Weights of a small GPT-style language model, trained from scratch on English Wikipedia: 8 heads of 32, MLP 1024 squared ReLU.
Each number is 128 + 24 x the weight over its row's rms, rounded and kept within 0 to 255. Layers, rows and columns count from 0. Numbers have three digits each. The size before them is the row's rms in percent of the matrix's.

# down: layer 7 MLP down (transposed), 1024x128, rms 0.147, rows 615-667, columns 0-127
# up: layer 7 MLP up, 1024x128, rms 0.212, rows 616-667, columns 0-127
down615 100:091107109128119114113129158125098112110100167097173106163105104074104086140126122134094153146103122146156109115125092142131085118126127112140093137139175113124107133103124096089174131085060112095155140098143117128098133110151111130128143103108133126127113166164132144123128161098123129146139094095161101143131113115105145078154114116164139155124098156128154147147149162107117116088131
up616 092:159130146113127135147129132119137103140087149121182124133130103162130166144133056158134126108139096128122121119135096147074091162152092141117140107132121148130105130173136137120138159129108115106097134082138135135137127111129110125149142124141131163112105139111138137193088127137102137113165130132109128127117140171135136091107165088126094141081098144171144109145077126110094192125154
down616 097:165149126137108114173127137121093158104159129142151122140119130149139084161129124153083135101111133137113126125129105183111123120155133147101126140138162137106097140133141161076136132127128131122142097080120150149119114086120139143129100125159154104132156087103127123168091124126082150132103106147141156141108125114071167115149081085115103141067142142109138087146166142124088152093139
up617 105:136164159139109105125118195126191102123153137116140110133118120093145134121124121125130107157099101154094140161120114151115110155137109118128166126120138137115102162113163112141123192151101123153109136116179077150129145124090140141148104105115141150143093120120114141154128186132119134116146129163149112134120138075132141148189129104102136113131126150116177119171088127152124137081113
down617 109:106168119122086153134122100133135135141141116128118140132150137125171087148131112132076112116114134168163095148120134071146169080101116140105069120117166117108140129142149128110126127115124138128151173129132176147105110116135133138136186131141124136114137078081117123120136113168127084130126123135131132135067114170091152112084118159107124184080128142132102118119126125100146121133152
up618 104:141175092160117121140125157148150119148113116130120105098122117140129175168118159118172182137145155155156120103138170162129163139102141135097144114111105123124102155170136096113142139118137121100158121117109124084075121128114103142105130121161118122141140157089137176090127117177103148161144094100158136123141178127172127120102120115149095126139116103133090139083124136157119107167132
down618 101:153143137090139153117150154132133144090134100162136132150124145117114156136124135130153134155145084111127110080157129105147158184142171098149111131107105100125099127105135140078104116130146107099072107152174145150154157103142166151151136120107139162108106148105147166136092107125082130088133174132123148120123161124124148153143157111133102090139146112136097163129139118111169116084093
up619 100:142074098152124105158160150138099159144147161128107150112145151099151137132111098155072118109158096099134129192161118159119124148136120148113126120115086134144120078104065125128138126137110143129113121080110094119166100159097125125138119105121125140132108159173116118127147133151143099102078133119146102167124132123111105172120103135108151065125121162096106135122122132128137142111152
down619 098:116146112139117102176106160124137127114128097119174151127119135129171126145127128143111094143078135131117162151134084088172116144162123109145101143154156077170142147071145120105125116131089159097113111119150106130136086100092098111085176108118133160149156128090152142112115132145107131116089121133111131115133126098150066098149132141132099113117145121103163143136131098143142104159108
up620 100:122146131121148158134148130142154108097088153107157149143129134111118150144134150119136124124130103127152121100119092113116097094087134178145138150111152128127128119140109097138104107066130152139132153171082129106120117169153158088126081114124121148140133103093131172137126114071093163129118081131154118135145132135116111182153139068110129142155131144194160130152152138158114118102126
down620 100:168149183078122099149139146174159142129097138112148123119135087143141121092111152097089124149129142134149128094144143133130145109146154123160133157133105155163113122151115142095100125062155153091125127123122107103127133161080130111136104153110111137145109144097106080137131132140107120142099093157138128077130142138156120147131172143153149104159144140132129136073145070162118126097140
up621 111:129158112153126125158103127162164183128123124157126170150123170136117125103164145099107094089127147093111117169135146125126128145073115146139099172115123121165135078099107167113142137139123116136140155101128089125112136098105115116116088130175140119123140089131101140139156131084120144073153119135132156129163186120134146152124099147151105117132126168120106171121125134167125127171127
down621 112:144166127158117118113153107128167131095136162162127113151168125112123090131127134103145083138144147087104141095130122115067113162116155142115138134119087128155135123121181093159102090087173118135136113158183123107125138107166161121107140141132120149137141130135116136135181109101157092126096121110122111149130158146100152126135153124127095101163091133154109109150145154066146127139138
up622 102:155127113141119170118100136155184158122118095155155146105128152111132112121119129151134100089113129100119121118128177120111157101106117146146107090137080116122104131118152182144052112178126121089133102137120129105114153104128165173145102134149121133117138118160174093145082118137128124120148129092109127141170147120137119153170153115122111138137152121100120169121160095140097099102152
down622 099:128128100124142124105111124143065126162119188111182145130115115150114130118144118136135141145129107143107109157179196133104137103108158130131132111122124120108151077137150121169112163100094139092138158130113053143138153108139137114123106171139158137116096130170159157114148123113169158168163148151118140137128111137109165153128113138132121130080131090139140129151117129129149117150158
up623 105:163078128149135130110146129096122143116145105128137147149114156135101130156101131104144129155104127124101102111062125122114148151141120121083144155116125131137146125113123118120116087093145143145130084115146173122184115110138113159132131120116139160141204085119100135105127145127129163085157115175113111120131105135068155143131125113088096062140128124157127103148126098139107119150091
down623 099:168116129176106121130123158092164166131161146131122154121151135120165124141138110108110172120132158158111170152110097150149130124156129181157159145156132122126146174137107077160140093111115083135134145107156144114162107166123127152120164131153115115192127115129143136132156145152122132120113135135101136106149130115101103153097128200144127133155152103112120131105144099172123156163112
up624 103:123093124154137138130176171158139112162147119125111114090100103086134121114116092149119111111113158130160098127121141084147130132103117133128140089134141136121115095116189141130160167074098129133109110147145124132151127091084108093167124110146149167129091114093155135106110137139180136122144092144142140100150154117124129109123132104127171126113060125166106115127125108144164120115171
down624 104:135119097124075066143094120075127148104111086140152137108170091167154118165123101118106130143123127119138108118109086123083156139073082140075138121133142108114151137096104129133097123145113101116105109148107104149095129154120101157109089114147099098098137170111107134150134134149120096103134147130117124131111112128124130148135147129123144163126158120113129138164169130097096145103078
up625 111:160166183123137119125085113129162159110175153114152152139096142102109101130123113129091118128138148151143090115146164181102101134115148084114113147104095157149076119147081105127151120157097121110100139140128088167159125117115105174109113135119128107137110155136138139159169089071126130115116158160151112126131117144138086132138113142129124100178151114163128130144113140153143122141140
down625 103:125147135134130146149163138099122183145122162086094113149116105146119162159095109131133123146093163169128129179172113134082134126139125145147138140113138157131119140125133131119082165100125142118161073130113101120135123119150117164146119130098094128127131120130147077165114158106121115101131154125142158164077134111106133099142133102164148135088121127099149098142104126088119191168148
up626 089:153131120123089124127137116154186095092173141108090105163121112060139113088113118182129099094089104109116141130138170109101108145148108150115112134149130118118120116110136125142136131141138139142096141116116137153085137109148134103108107140138116131100066143130159135100171141125121108116151085139129075122104149120147099084139131118107087119129098176104110109107153081116124127135102
down626 088:118120125120110119069207107111091113106128139140148130147132135134123136160089113149132164093132103150101116150111178168118118121154135069128071142184125105083130137115136119127147152127127145184133156135156150126142145101113135136122100098118145103095145144108147125135130156129129158106116115113109152138120144126143139099149085154111071169120135091122125170149159135154135145139137
up627 103:157119132136152141123119133081139101130133164123160136101132109159117133115133157094142138124103098077120084120178093113124092102119104149131141079089161142147166113138120151118178117107168136149159120100144144179127112127146138141148129155150119139108108163121088101147121165164123144155156116148144141116109113138115134133163155133112127124114102125102181170142114183110189145113126
down627 104:138143101114160128111127110089135131106142098077133169100174144159147111117133136139114103124112101148122153093146100134145154146095144103135129129109139124121171143130132123137157166160125116138175132129129115134144100119108149106117175138100112170129153088113125134094110157152125095141104115140134141085087155152092123101178170086158137078087158090106121118154142169147162150116140
up628 106:115130142147133147137109132092120116134173149136137108146133185123116129156121126115132108132171116134131129128157139135110126139125128141088109111133118153151143115117096169101102132100125164099165133115148075111101158098073152136103144122135147118106080077151090117089129182097128138090125150092171151141154122136092107076146135140136132164115136155138150135139119161071090116118095
down628 100:124104173132156167132112131109111145138101111162143111103151114121135161145104157133125152067129168145130164136114132144152076140105124088125123189093114132096150133107119148125155156144143100133137160160190092110114113112106110112130094135141129105113146117071155166098148139144149096128161086075121134129129150142132133118128139125178128136113128144116110164144164125150142138106168
up629 091:172110108128090142137101158118145119172156127162144110169136142124153107129117127162089144124143120088141153124131145154176141136079118130095101136121118139120099105177124171118161161104109136073147108139113101118148146112128108164129128155143107119109141104131118128102164134181094135122139132118166113089122123160110138122183154096088128166142122130159138132145141141144131067098096
down629 092:128115157170143121119160103137109156087158141128125103101146116158087151133108158126143126112102124131122063162154131138123144167129168153109150131173121076134152167110105116119144118139156135145142105075107136117142156146071107141090132098134131110137120131135090149098166162105144092139165101119078115123116112147139115176120107176155137158141118129136150145150161140109125147140149
up630 100:149103152168165143123124128132171107119185150133134159099090157094129116159113127101123162129130161153117164131150101122125170128093100123116169132103103116105124116108139127103126107167087123097129097106124128096129133110098153113061104112113139137162128133119147162115079119153147157152138118102157090142144153141123126165133139091106122079147126111117129164127151129194134143116149
down630 104:150088116154152152077130124112191127075111123147127137116123125175091099166140176116069151086140119128128080147140149128144122150128127107075127115134117119103125106150122139115141122138133123125138111143164080135145119099095131104138110144129129100160109151107098155088074105120138140085132100120162090126119143119141129128149153087171144104107120144127103133163147134124161097142149
up631 098:114170136151128100105154113166160148115099108174150117113142139079135142146170126132127133097129115136156109119115173159077110136146140131109146131128126123132148081141130157146147140101107173104126123132153157115114123151164170117132147131161123131086154131111131099129155092161127152142120184119090105141132153141098171148085155091129140141117131163090157100175122101089130139153158
down631 095:169141131138124115129152119112123185091123113114131133107158155130124101124118110120136150135149100119115168117143124122116136135109122093124076145110142145134098095111130145186114145168079156141155193164100164145113122155140107117135098143119147148130107101127118132112142096130133119150159136117122155122124140163094138085109141035104164128120134089092136149178137115119149139117159
up632 098:149075115139132141116136147118111150116102133110057173121127149152148097094099126094112143130131129157136147139063125136153146071113096124115154101108123146114111112141124106101128111110149109067169135091077146162133108119142162141114149138124132148128107163104114175134132126124082126101122148097144148140100115124127111094132075091112136154158138115137124150123136103149144115121080
down632 099:122124153143130133134126120152102146104105122120132115138115132145112160123099154133176114117112067140071114148131181086121155109115123109150125147157183128110086096083089140152104123106088131143127119131124115183143111136127106148139100191104116142108158128115102150096164143123120141138137125177119150164139148062126118137130127129137127133131153085113122130188135114149131103125160
up633 089:127114129112107163140139136156128145155151090131126159123147109167110120113130162137141124122109152159125114128124166087111129142147099096128137111136134147136125096087150113131110177101115112175189125122093136119063142132161131132100118084152102110149119105104144106130118164118131114144134173162117125139117132067182088159127074085138093135124126126140109141142124104097177118111109
down633 094:136100137128159118107131174116179100063129178132135081136144126146115117141144123132097137113118095120133137116098111165117093125116120138101111132092146134117152159093148138136117146134121107139157170155145103151161069141123110087130115130135142079152147126179142138125129133137113139142093124119098145143139143155122098120109125151155165209108150108146153096144143109133160137178136
up634 093:151119126120102155131103138122138149177106134123101132151121087087126147096140139130137127086133141162123145165104120105104108147063110124128131101126147114133105174157181122159127098105114151183193135137162117139120114109124123137085106119125107118163114155110116112107127130133176148114121165121107117153151109132148167155083135131118086124136125158134129173163137167093120142105166
down634 095:133106138114171156094166137127120136092165118164151104105106153116127113151116119088108076162136128122113121103144146115133154101122083114135145111105124149135122123085119154098136118151118084106086095123098128097138094145180141159124140127167132167098171103152115119145101134151089119106100162125141170102121114126122121138184125125147102162172136100113135105089111117137081133139127
up635 097:136100107113144114115129136116141118133139101124149155163093167168134127120139158121100118114114121148169098122125201151111137137128093127112135117117117151136176082169138141132141101102143120133097112085119164128142128084165164117157149137136116112135096134135134114140101203175121157150136146133071090111077101146094143120148159144143132109101156137145117108107085101128132127132117
down635 098:178180101117167158131163151126100123105156121143114111141160120146127112147150095164142117126112158146161107117186169141163153133112107108146103108129167154117134118111164123080127099113155112131170115125143146132153116110178125126151134144073149119104114127117127145119102136166131115189115164129117102153109142131113132122116152098136125119109157116105064149111114080122108154126152
up636 093:118134078166127168123122187125128150105100105177147124080111139163167137098107117145109155171140153131133125152156157113148127126105093144151132129110095088143116130095160130129129120140105102111152117119063147095119125117135127128099102168141142139106114188100122101110139153119153106132195128147092101136146120118094159122131142139120144095154111135150118116110142183144149118129132
down636 099:120148133121157113146133110148124153082126113127146073125144140169123179144116118126166116125126136087125169111120158154166123133129141125177119104121113082108154129105143180091112100122127099115083134150149182137133126145126102162154110132128164123100100146136129150180145093150141133130128083133148148153124145162154144138098130131178156142116101129131146101106136155169154131131067
up637 094:128135111123159140154106156114144124107077126130089136156121138155199127123174107117152123155119098117148081132106149133163141115128140128061100142128159167116079140101132151131120138107110120122113131140120125131124099169137138127153149119116123139126140119163090119148147104135095136089115121130162130136126105107130135113183136114154061145136136156146115137148076189125098170124095
down637 114:115134166141107124123137094153099127152151146137184148106099126094092102132127086137124120155106145113124107115115126124117112134080096112139122162127071100123137114135097152158113123168153122112126127157152120102148174100140107115138166117141154140105110133128181130169124128159146126150147133123121133109084126137115117136117137062122117093121119082130116097123179073134163063113128
up638 098:138139119149126154083164112144168150115126149125141141093170191154108087171145137097139064150113165117144147139135156158105134125124141144113100076107115164128139115124120164137111164110112178144121109133171118137108136116119109106131117149123163146151141145119135111133134100147101118134106118117158098155102119166104113102169097134126103174141151085164126164095139124094141137151143
down638 098:123126133105103120138145125102124164143132075126084109105122128150108134098103090159149156106118083157120111110140101095121161096143135143118147140161112103078089133118119133139082162071140144166148155197122094123132133149141136136095119154168139144138150116111137155099121142131102115122121098151092103139191134122116123115143146125095147155135131126109126116099105130165137094180105
up639 094:140111145125114117139111143118133132129103107114114080109126142137122149141174132108168131109130132088161148148122165098166096128132151094083118114121149148136134143079156154124116143152081142167092125132123176136132120083147142130192142099118110115147076102084123145107113149124165105147100127123150111191145102146112094140133134111162151098138132114126118156177100139097114157138104
down639 103:116142103105168130137127118138116121119133154142110157134114086120138140124131128154139133135128134171100115151183088140147163117131097119126150154109102123108150125140075129111165125092142117156152150112138099131124194141132099127065092174155130188083137144129123101141138107143066133117123123150109163093089120117118145096115152168097110128158139154115150115125156148140158120109163
up640 090:096141137135124130097103129120156110107134146159101145119146112095154130108139126139142144154137135086118108105131105123151123118153158094174148113124157129134181130167166152160115130074110087153123115138102099104107137123084130170157130143112101127127108106149099106137125153114130093118140150114147098177135131107177113084145127105111080103122130122075172138169093111141108079154112
down640 093:139119120136163151171095091128119152121152102115138148113150125149131147153059130108119118102058120174101152149085157117126131096152150148116103157127123162133109150139132106109124174116086149117145144125155132164086117128108109119119118115170122096132124138096156127102180151128120121147106115180122119137117143169103128106096116140155143144118147103133142136079159174125090147120149
up641 095:152129168098152135190163096121116141131140049143111125116138155138124154133145127157119144112141110127130123129133127151100141103084124151139141128112078148120116144134118150140100143155147086132104118124140115118058190095143126101128126128116118120140111131138106117149107156136143141134095148104136140124121107094143148165132195151128086156130128081161131115137137072113136174165122
down641 095:125121131066112090117137168140117149148111146156125128126154103094127126107079137119100135118143131153081163157150117181160165149123139086085108131133152121091103147154113118121137119142110132138149137127097154124123118104111170135132183123102139142146125098107188135118170125156144097121091091119122130097132100087166154104081128196142172127130130134145123132126131126125132135142129
up642 108:139117114127136141125096180129123164161136094122131131113133187151113103121079158098093080143098153065150080105126109116113125084118105097096144138129103170135134162127160150101152128163139155112117120137135081121141175152119145134147086101125107129179133115148120133138121111150135117128088095098122127130161127120157145104168140123113128088128123108093128171140149144134126116161142
down642 106:093122109131139093146106171123107180126157135084110114109150125125059117079129100118099139131104140136127117126149163091135138136152125079144138129156157115126131120127156121146150130113149105090116141141165134130132168108129152109128120125133141125153161114171135164115065101158147142121128124138156110172093181106139142146144147114136087127136087085086117176137141129137133083138129
up643 095:116094130107147124093181111135124117146118164142136142150115152113105159117100094083163116128127132167131117129163156140151127132081157122163150111110125122117097114075161131109141135106097114129140117127136150118126130115138111118114075103173138093124079122046120118136126161143097116162140123111145090154117130182149113139152133121109129087125084128112145071143148098127113118158123
down643 093:107154152159080134158132093090122140131156134124156141089140120143075118136113160115118120117125104138122141088113121120155108134124114162127109085128139119115098162141096116107109122141130080149117134155126112176112135117106070140130112125138166146170117129124136177133125123130151124113154152147165125111143132114143059100146173136125113108132135131139157081056143125133127067094133
up644 105:142173143100113148141082095154167128136097147123206130132108088132101139158161153119122094087168149110141176175118121094141097153074177112162121122115133115130116156123151077153147119116095117127144132107107116131156126112147121109140143136142116137139123123108139135124143109100122185091153140121164131172148122104135082104107119125130096133133148119128123100139157153151120105138124
down644 104:133097077143112125156116115091142140163157133112148114130096115140139116105131113108128151122139106110101137129131131145088133126115113119177128176113151108098140080100135107145157134104091150091128141094176092151142141100105139187095133093128117097142102132119116139159155082118118173124129142105129113071114135131170139122164115151163143200133128130128129130100165122127099129093148
up645 100:085116097120130126106140139141097114143184134154159109150139142152130117106179138126099129138099078126127096130090156091124149090107131166123123128111136161133138140145103142168179136148111160102150124130149174161079171117143101123107128104120127117142127173120139157151107121141104123162158112136127114129154104139151111147146173141157137124160147162155163149126084137165152137164085
down645 102:129121125114100121129158129086117159144088134093104079121124106156122093106099154115138126187090119128126124156133120126085111130148102106131108121144118125121143125107102098117106152073076163095133130117136125102110110180136142132104130159127162109136135143163172080091131128143110107125104110101147103134094102100151103105113144094124103137092174153126124133123157118146150068143165
up646 109:162153151135151154117168108167117125139120132107128122135096132141119133091102088102052150134131101122109137119130116133162174165141080114080129096098095150130119152126102121154141125109144103139125069119111125094146149119133146137119153127111128130132115167173119120161093128109150106128128161111161166115158089129116143112137073142148155078152129102106116098146146133109091093118131
down646 111:111154134099146130159084177123117148147131135174142149115091127092125173155075144105152135133103140153095126132115135123116083199160143117097119131098134111119132135106108140112108109160086113130128110134121160144111141132136139134096205146114071111159137112111088105121101145156117139148145144128148119125118161110146105111118125142131130129087103144086149118126164152131156113134078
up647 094:162133108114128100149103114168119139100125060123134148133090127127097119105139113088127139149082135183108154115118099152132107141140173185127133127127095167148085127106090083122154119184115153150129127117092089108115138084125126136105161134121115111104154134127141156102135146101112083102133124096126128134141158169102136118117135132112141121149125116162139092141138072119140128135164
down647 092:122092138116121120088105178088105158105181113125136157144133129148107111142164131131137166123129144099125152152133070155165145152121133129099134124086139133129109088151137184124158101176138109142096155135145131139182097110173118120136135157145133068151124156117143099117155100149133109172123157139154174113141145134123153151139143142140119118100140118135088140140126118143164117166152
up648 091:191151078152117140134157131162103131102170158135109146124106089170125093137092117120108117175134146140091148146127090131090156099150097147127091113143130110150176131120139118100096107112104152125103114128136165147116119162158123166130134107141129159084129099162136121130140160114083135152114155082136137120135127113169123128163146078104123101126126122132120126116116088126138089094109
down648 093:161073131161147117176118136111091164108119135156090086118112112142107113149106108171099125140163107119104147118124128108146085125118088121127159165127158154166118125134107089111126129125123098128130122126146129125121075122164150136143088126130134100104137145098201112123163134122115118130114142137113136128101120122152103163128110175168158121123117081108133170084133147172159112128151
up649 085:149134129150127097145135120138120138117144080174149124131080149123126156131126099112126134130110130186109131120098116145117142171177173112097134129108128098135129117131151157084154128101127125147087107138151154168090124130156105099125118106157124137163192098130141142122123158122122140116133108159121152095144181075125152116112129101107123124129135160129177155141113076101115102132185
down649 084:125132136110108113112108162121119104135147135106165124126136110111152104173144111163136100103155144111167123126137122103153086099065119144147162116117118120146097159141153166177122083168160118146140141138162140125177131175091118124117131089166156122141126100119124161133132091119105140131100131112133156148167151151123117153109124198116150111159145117082092122110142157150153110149119
up650 090:176181153129089104131125109135152162124092128137109115187126146151132116123146100140130099112121114134108172102078116096120122115160085148164119100125111136134127112103171139111111152097078132155076116120128147177115154130118127140082130148120127144148130130142087123093166138168130135139147123091102079126088140127130136110129130135143144127136143133111106159100100150164111074146106
down650 090:113130109120129119122101152115117077120141109167108104159132115128114132142099153151128168102130113112131136107123136173150121104186138125117102140155147100098113122149143128129130180106122162098108146106138134123118106093125114125106162163122170097164182116112157113123092135123133143166152146108105189152085133133128163140113099103143147144074142122154117154145081183104151155126144
up651 087:132087107139135192161089114130088130102120096123141126148147143146150129112115119182119122134095110105134133141139155167127140131139123105115170094122120130135107117156139122171116155104142109148150134115124087120136122135130149112110136117102099150188149118143104097103103151104135089143137077163125082106120142084122144116115131097142114061116123145174130108134077126166147170161131
down651 095:071151148112115120138168150096154154135129162114107100128149129107114134134110118137129118168179133172080174150113153114116150130107109066130121102175125114108133155131131112126117087125137143106140129126145107153136138131137141106152160127114116089105113178090118165141093142151142138129148157136160118114115128130095109126093085095177098159121108127110141103188115165139127088132132
up652 090:109141136124110127113177084176144098092105109108111147093136123142157109120143121134158137127132172091099134173103071118113147111121160135122139148113115111133107126121120145144139179099168146114142073115155168158151124135110146133129120134168123127093146116149115110168137155115117111130073092138108158138109115108107107147068118121158085144125101123104136127103104106099102137111173
down652 089:116139107100116155113111123080152137097131155089122108111099131098121179141099161110148139141089089129089111143159108127081141093143122129146090111122121151145124091103117131135145128085099136097115112159116161152127132117084106097113172181095170091145128118148129157141136127117113105089114133142117125144160124126098173117158124200136131146120119127122150101095121153144139164128110
up653 104:147132079085099143095119131126117187137153145113114103136091113150147131053163117175116112143113141120088115109145102099097160130131074126123147166121105137122120153099148137165124133149153104150159096120095165136108135123140105117119107135131081152099093133140116091110117158145154133137121161137156144129143100132143076122147123114103151116134105106165156111139148099153170106141134
down653 100:119119130100139149108109132148170159110144108123129091104152132136116139127118092100150106095126158098106155122107148138119183105120121110138114150092115127081126160137141147134075161142070102143120105107152114138153103141076094129118081107122119117147136151146139123122116147126140095160144134105099142117152159160189122146120132101105114066106122121150128102107160099112126140124060
up654 101:148131116172158113097121106148121129151125121126122124139107095106115115151138140177125164147146150123116122090125088078149113127145111108119097095111124153105108145126175084102132111172134098125098104166123117098135146095185185161126120130133127145168086142094132136150127149149125136126114128166160104155154175100105130119123115090120097103151149156111114182145168147138127098134138
down654 098:124129114114138086135143098106128136128151176074120109162159132123111108140115159147144173192127174158168117118108118140113124157118136109124119139105078119119123098113122141118133127134114173104124094102099112170109175142147117137123141123133136136153132124126119167129156132168117132166084116147102104176167113097089176153143136120138121084080104118146114134132133084110124093107135
up655 092:143084144124057103145099105159130121149141137111127100103126108107123111128089118161185108139135141159103130147150090120090115157115091095143115120123108133146147124120177139131160088124112121157100102115155114114135124129205130171113082068164140110123117125155128099153117125115101149085106131146129133106145106107131139158116112107097147144144141160138114145110177101131133135127123
down655 098:118124164101137104143135142115137205144182129125133070113126114125143102123116130116139173115120120137091125129153127163100133155124118118130121146127168142134143112091188111118124134125136123103178120162168168125126125150127117167110115131125153137115111167120161118123103151105101145109150056119126169169122138114094166139146125155178088132147171145137154123147119145120123093129140
up656 097:118119135161112118146129111156119113145114095109136107117159128158133154135129141121114138116148167081126087133169124155118123126115134130131125123135118118134160084127149102110091150117101094211146143144079143128147126137161130047140147125160112151086123145150118154137084122090101123133096109148101078151140108152150115070129178115136157118118126112127155150132161107101152115128134
down656 101:157158154095118129134118161092122118110144116129114094094115115114140168134133129158113140122126116126121104079152103118171118111122095119122139158143111132126102120125114123133130139175088118140122123135149086145120170104090130099153149084123133124121184169126069106139115125146125116186098097112117127139157141175110059146128108104105109134136127154142102123065116131164080136124142
up657 099:109139133136146135124117138132125115128149132103174127144171128072127112130118124144143087123108124138147092106133113129146120087105144121120139131131146174128143116115142117125101142137077146098106102136121102186138115116091148128187119109143127151079127107116125157157123095154149100150160100124111107102117130140107141127085118088120114124141127182108115119140066184096082104193121
down657 098:109103126114132161077116115129157147146102137108159099148089115139079134152105078110146136160125144122074131119152091128127147124103132094116103115163146108117117152131154123117129167120140130136170193117104140124135101129132105123141126167132112108085162131098149081134148175117126107134167116124153117117102150125151138128097148133120151117085099123149118184122142081113085094145163
up658 114:134178126125126135140143113139163130132132121123111191094111143078134179095111136123107090120094134076134130143141154118098132156130137134144142149112127136114126127107121094133112119133139086143124124137093090098128084110149132139119136101126140159120103133105144155181095097104140181174165093127118139144157123081164071157116135116122113095126106101174131168166148143130130128110144
down658 106:127151148118148142135116153095098145097151057097128142145137117142116120143105144169137121125130137080156132141111179128137160102114177129168144156120104074128113155128112127108123127108098133133122131163099130122107172104123095098161133135081125109107128115142100102137159138124122160151112150119163152125135135087179144063101119085134119143128104163103121129157152170106135145123156
up659 098:123110132143148127118144143172087109157065153117145116158100111140178106110142116115093120153128112162112086116146122073158111109175155149138127136130090143168100103102117129154129074171145144144136143147124099115119096140127101173138108161154147145183102113163118145160120155144139157111099120110125132140113114148169140143100132104130143111140129104105148104094124139132088120150164
down659 100:124130126127125114121117136154122098131137141112099138150151104123148125124106140142179129123115138171112156090116102121110157142091100138178130148124104190134125138147140077134087103125108145154120140144096146162156115135142094123106114129146116100123089146072171180146080123139113116138097106126112156108179148138083139103109108105143119151151155141143172124128120133077125129129064
up660 107:100105112152163129115104127126102124143069139131177105133152136091129118080174103110122115121143155125114098140144125088144118119135098145183116104118116138115124100127151138167124123162104140119180141144107158161109152141152122099125133158161108134128114089110150129160111153182130126171148168174111132109176112131127138134156154109165133137133107160098128153074152158145114110144106
down660 107:152179096104143145127098159118150122093136135126139120129133128147114150105128113133151129131136161104098110106123087066157133146118135117167122142171084133105112130120115152106116157136131124071133131150140123102118167094104143098172102139125101123117143145132135142133081154152111117147147172152133111170162130094137121104140100134113137099163069187109152158080131126109107088111131
up661 103:147106103111132110174139150092114139144097127121113098152117155091164143138167161123158088143097103172119110062120118108158114149138136133128182104123124147112131154136136148105132111118091171105150100085129176099168133135101157115102125107142106130101109112138146112099111164125089083165124125153102103120156118078153104137129128143116105125137125157146141113153123139155152093101144
down661 099:153103106092132132086126110104151106135139118122115093142130112151102114144092155105089152126100144118164114167134127145147124132123117135123077156153134074130119114117119144117117113106136105117167117130123112165155122161101091159162070107110135119157176106137149059099113159128123116102117109090109117133135132089104154115105080151161112107107156120147161129153172085132140143146149
up662 097:116096095097132119131122164145125105168141161099079141111120203125163121135138165109109109119134118147141125169146096120168137128153140160150121104132140136137144152120152131187144109133126109135146148131126150159178135147137132128168109144110147147125114093167100143131160104108109093115117132142080109141166151116128119098176142136107134099147064155130134109095130124166135156154161
down662 103:152116162095083186109121118123164148131161130113176093139132143164122126116139070149160140112127130104147140133149140158122102126116163120129156132084135101118137133187148098161131129128120149154128100146114118106090123147143110088164157133075114181152132150136148106125097130119111129090116114158087105116118114151135132126130162149099119179141137161134131152138115105145164163162148
up663 096:123156128123140133150119122123154145120144098142153115141135152129049105161144119136124178127137166078146124119156104147134104146139137174114138149128153151161130135123114142133102127132168118110131182152131151104115146105148199158129128148148146194130120158123130104114170075150107133190099126141134086153119129141167107130109147161130131124142096120121138153088110138115112144142099
down663 097:130093132131140091101100093146148132106169163122187125150124094177110153141092111125129148133140101121146156183114127118142095121111113171125173133140156124086106122150138127119116113169123131118124105112140133159117107127131151131127148072121156091142116155121103111103139132125114093101139133106121107129134085113094139067113153175106152142114140106166141098089112118109107085139086
up664 105:145123148140145131133099151124117145111139128156121116096103116138089143081149179164139149105116158118151114144138134089086124132120116104119121119116101112176119111150156158106127108174127104138114106135119117167118125091099090132089138118130134129167068104147171135100104109081126170116173134108131138119112140118076112115120142124144092134147094139128158145156181176153133114175134
down664 103:139084134162153137109134104099106125137160128126134100141101143131105138115081140121185108112147152112145128131113133128156098122163168133137112164106101115135091157108128112106104106138179140105131142137083156131115116129099129113155136101115121125110111122153113123180163105123146124140096127139185114115152169132137118091124128170124159151106059155093085135173157147108140163116166
up665 098:133133128163099144113107089140121145107170145134113124157125085103125092122140142135132109127123137103134135141140104137115081170115135164119139140137105118132207146173095106075134181157162145128130120085160073120120141140149101149125145105145112126126105118120125134152148115161140137105117140149093151118103176177142131116154145093139146158130134075144156118142156104095136175132142
down665 098:141136164137111136121151121128095075125127084137141165136131127131178090143105129146094142125105128152121119116150156150110123100131131127119108104091186109152090110147137138148090112115125104128099149148116121125142135105132187101186167173106160073138152157136139111125135158127116092126075151136120139142103162125140139097126140181128159141103103131104103136168153144099131107124160
up666 090:120115154085122143121110108171148130119143146115097101138112106095136118111144072103119112129099165134152104146137096109103136142129143094122137119109163101158105161140151156126149135122126125101141157151138140182148147184094153173085112099128158114117152137126124160131156129140154142107149147112165119153148108149114117165163107164176131159138101123124138171072166155104107123118090
down666 093:142168118155131085087157104089115138125175115093155172131162101158105124128134151126155151139151118117130115101116125114139110097102153131095112113121122143109118145125084117155148122151142140120120096085104149102161104096119139107150182101108117159173122105138118106083146077116127110105136131090096109130121129096129092108152151096108093123111127141143121065127109143148125150172157
up667 110:093123128153147118119122162139098180152081078094143141151117108170156095120161111084124135094130143133128155129067048113133133144120130120136114110087109130132135162145131118148127123123120087193115116103116123099153124112167130143136153123154132119109156147134153122162111129143084133112128104095132150115126114147166150113137117122108172157158116166145140110124121184135119147123108
down667 111:158145139139136093149119159139166138132127139119104125159136108105090122136162167145145149111164124122159148141073153128161108101113138103143138176124126150174135117107164144205119087128131118118097136136093148104075128116119126132145133159139086096117143099170137139125119154095143126113103143094131138113116171139158154116128130131124103153140079119131064130155120135086127118165110